python train.py --num_hidden_layers=25 --hidden_size=160 --num_attention_heads=2 --num_key_value_heads=1 --head_dim=64 --intermediate_size=640 --vocab_size=512 --hidden_act="gelu" --norm="layernorm" --norm_place="pre" --norm_eps=1e-06 --positions="learned" --qk_norm=true --attn_scale=0.125 --bias="all" --tie_word_embeddings=false --parallel_block=false --init="trunc" --init_std_qkv=0.0385 --init_std_o=0.0478 --init_std_up=0.0551 --init_std_down=0.0551 --optimizer="soap_variant" --learning_rate=0.0138 --weight_decay=0.0 --lr_head=0.00996 --warmup_steps=51 --schedule="wsd" --decay_fraction=1.0 --decay_shape="linear" --final_lr_fraction=0.0 --batch_tokens=65536 --max_seq_len=512 --doc_mask=true --train_tokens=214400000 --max_steps=3272 --dataset="wikipedia_en"
Each number is 500 + 50 x the weight over its row's rms, rounded and kept within 0 to 999. Layers, rows and columns count from 0. Numbers have three digits each. The size before them is the row's rms in percent of the matrix's.

# down: layer 10 MLP down (transposed), 640x160, rms 0.0552, rows 12-28, columns 80-159
# up: layer 10 MLP up, 640x160, rms 0.0551, rows 13-28, columns 80-159
down12 111:607388405450451502419482458576459585502493514514477485551607448405526468452481498453488528464472463553578507586501467398558489492529507460403579445503496544483456477454486480429486432477486526508468537450546524501499465502477552565565491476
up13 096:539492452523427545455462474525492529485525578398512521486569434371563560498455513439506511533486533593493541512495535513481626565605550545582519593497498457513466497472474474469516457545453495523511492463538529464594477514491556475483465436
down13 089:498575527465520517593566474530503498587545539522519457468455498602481581442419444472413446528532510547562450515474387522548443572601503453421526515539494570529446466502511508428611437476542543485528503485445601481474528450535573552482438512
up14 103:454453462515510560464438396410495513418438476435452522413508527565453586473504573396530509449539557546425512522473462560484526464448544479455438515551442433479489549559599455501510566505530530484458477455545536413593565542504430493477457575
down14 095:406575520566541545482454523493510404427484525449529517500455519524516517446416584435477570418538493438556461493496503538450535529548467497525419563511531542436396448585595559522505475445489562554542529534444423515450501617569489506429519500
up15 101:561531487452460553410567484503471483422444416572495479461477485511485549531446513448518579491518507463496488556531532527445435410566440394474464450513457596522540431493563569532504570520500549447578552485530531540433400452394596543506509512
down15 098:513450508555479467502603416477526556530547479535493531538438444537553567404544539436459524478504511515495471577522410423445431536503449440465551451494488523464550440526454457551498541518418509575559449569560637453405556525574475524457589517
up16 085:507536407510463468557490501429525483485449496540428562504581510492388551626494470498529533463540482486540556523513528493574518491449405495453444580445535546480554613508544477529540581455480466456566525534561615542485476552501591532437575510
down16 087:504522546413485566476580505482496451462527480552515572466546443490490557468367465445488477471423513548514509539497365539444366468575498562495514517420570541552506561525531427440527495519464515462481505497491462480590561565467495544496445446
up17 098:424548418419482439504514464534542495531537456465512422478453492539571556582432507496589429430500528496481586505517525467490498534543541595496510568466509573507557659536483466422414501485503474457569435635546572576533490484490585570507458527
down17 101:499531655539486496491514567573430476520591548475496460481441445601511554500566528552541510575479564535563544475485527473500567440464423458535521458512501512502470555561619535433504570544495638541482586517426537514512522576520362483541522497
up18 087:479568486401479420469553477555493453548585545496509522466459509490582499478578358507511457492570492529428468557603508515479483535523538527522493475441502524509450535561410468380482434465558539503562511481553481467498422525435586556504509454
down18 085:435509445449583417603511583480529495466532519482488523483512465507434462532523574428477534460517559503501547493457515452530480490563488525572582527452532561533476516537394607535425547525582479509452644524545470558497477578465499539481368525
up19 108:540554537481540484529372512279540533534573468472493532488446512515552511488594483449504506577420423492492517518431400455536472488524483471554504486411586534510384544552445553544479455538569546560518412501483586548541494439651534530513489509
down19 115:476506445506582502494571487523459575548499547480495436403401443497460567472479404483475570515493477564537506553466446522531450476484536557599509543511491445442379602487458516527504478494456558596514472458564557519469392468479519535502423501
up20 094:467517523494518529503461496489493465536474455418513512518534426578439475514462600573543539596442499459523399479477439505388480446356537481589598503562508510484573464434494533510507431502473470487522398520380524536501402538519495442450526408
down20 103:552487527512530593561565485532481502567489494503431513412487463489523507514469642520517464473510564516612397445470503574489548499516443514465457428572543504495506506561438605450405533536527567552559468461468485492431469425541470410456540407
up21 102:563536491454415491557600538508495440500474486535504437533559410539456462440530540499524487564498497532450427554431580514498566506474461483409511473552439506499501544496521527454453484522565365461557498421477511506618403446508505471545484495
down21 099:521485471531558541597516437516516491547352485405496444511576513557485490535474436482503483549471503502538482565474444479446535513513448559519494534468473562485469464526432449573492510565553442529515467455457376490504564468507598468526458467
up22 091:473442592358544491536486509499509509495490538506540567493477541428548534609478503528577485328531495471614545483475514499578599569483537511545584544513439522419568522526490368463426542514558506380495517480507553528485472465478424514542440496
down22 090:453595374570453517495554404488405482471528541513582541458387505596495437496474403418457460506448530541604450427522543501469535516546484494494484471501481516532497508501441556483523510462386519589490461519582451497536493547456514528480434449
up23 115:460442472428526545443467380440510455588564441563537410518482504530502528420491553590509489520515451469432419424502504499428430397452484545484508509557477539529467469518442454390494416443653467483600487498444438501459462502494514541525510461
down23 115:481513576467520502443493643544511478539413480569495451486497530485486546497500499396648452515552476590520469489479526496466468494556546462456502515466555535436552403512588538577489467502565458506502442449483432479474493455530541500449440559
up24 084:468429528514521452552540476562364495491464522497570518549507496485548498474481450498570469510499563436582422517476414476529512474403439481500552514520515441494665447518431570444474538451466525535517522486593574515567482525440536539545552449
down24 088:533546422474552465410537565494520545505560534478423558463530576490503520565463458530570486496477437415546532539451368472473498472498473470582532490482477518383478518526571545603530493490501564528406498515527529516527402560494474501520524468
up25 100:463548612572518494538495596466456416489546508591424426480543585515491501495554525480517414536483510543461466496446537473572482495493380542598512536522478434517574478557500458500497519535591491422557536448510539550514426514571535441485467586
down25 095:491502490549519559396494503506597525439472409523542518449462472497480579547451448459554484514483557506544547532532543497536453478486481495551542512473505449514414549498533404456564493543475510546532434518388530502536587499449603539447473600
up26 103:499471346433428418433482523450451380434507456497491417398492529536471523478490521562515429544423468511400521545567468552475474612496489506520549455508485504435460409458489502511506422428524520524453468501561540468495468460510498453615584481
down26 105:588411548523501512496461510490501425404530446486452544473414519585548448505473408550541498567488452437501470425538414428486446597519454389421584437477558494464460489464580502484543486522538559492535432486462467475527587445460517478521495486
up27 098:540558384480452487512437514488580530548467643480503460485520554485421471487590500577533491501480580438538589608465546489543581551404547537527644491495488552529583444435462533520468459487526478482500542500484517454565477407525475458497473466
down27 106:500524528522428428559507416475434493583499456476475470474493509501585517392558540487521411552492607579568519481371459542497493395589517525495575564492496504484525537498454509450486457558412423480568527540457478473437469493445581525462537521
up28 092:512498543463465429529591558505483468478511431467476529447491454438477671518529495549496480431520524537452506324496438432527513480481513492449515516517470669529407510505478405480380443515508487482543551546572492542489508478501505594562511438
down28 100:458607516408504561501555534476409487409440488519426464437499539414453506512618494496469398499416471475483415377468489466520458432478421493493483453568449425484564579500489531551375474545454416534502462529426439469505450466536531555457500485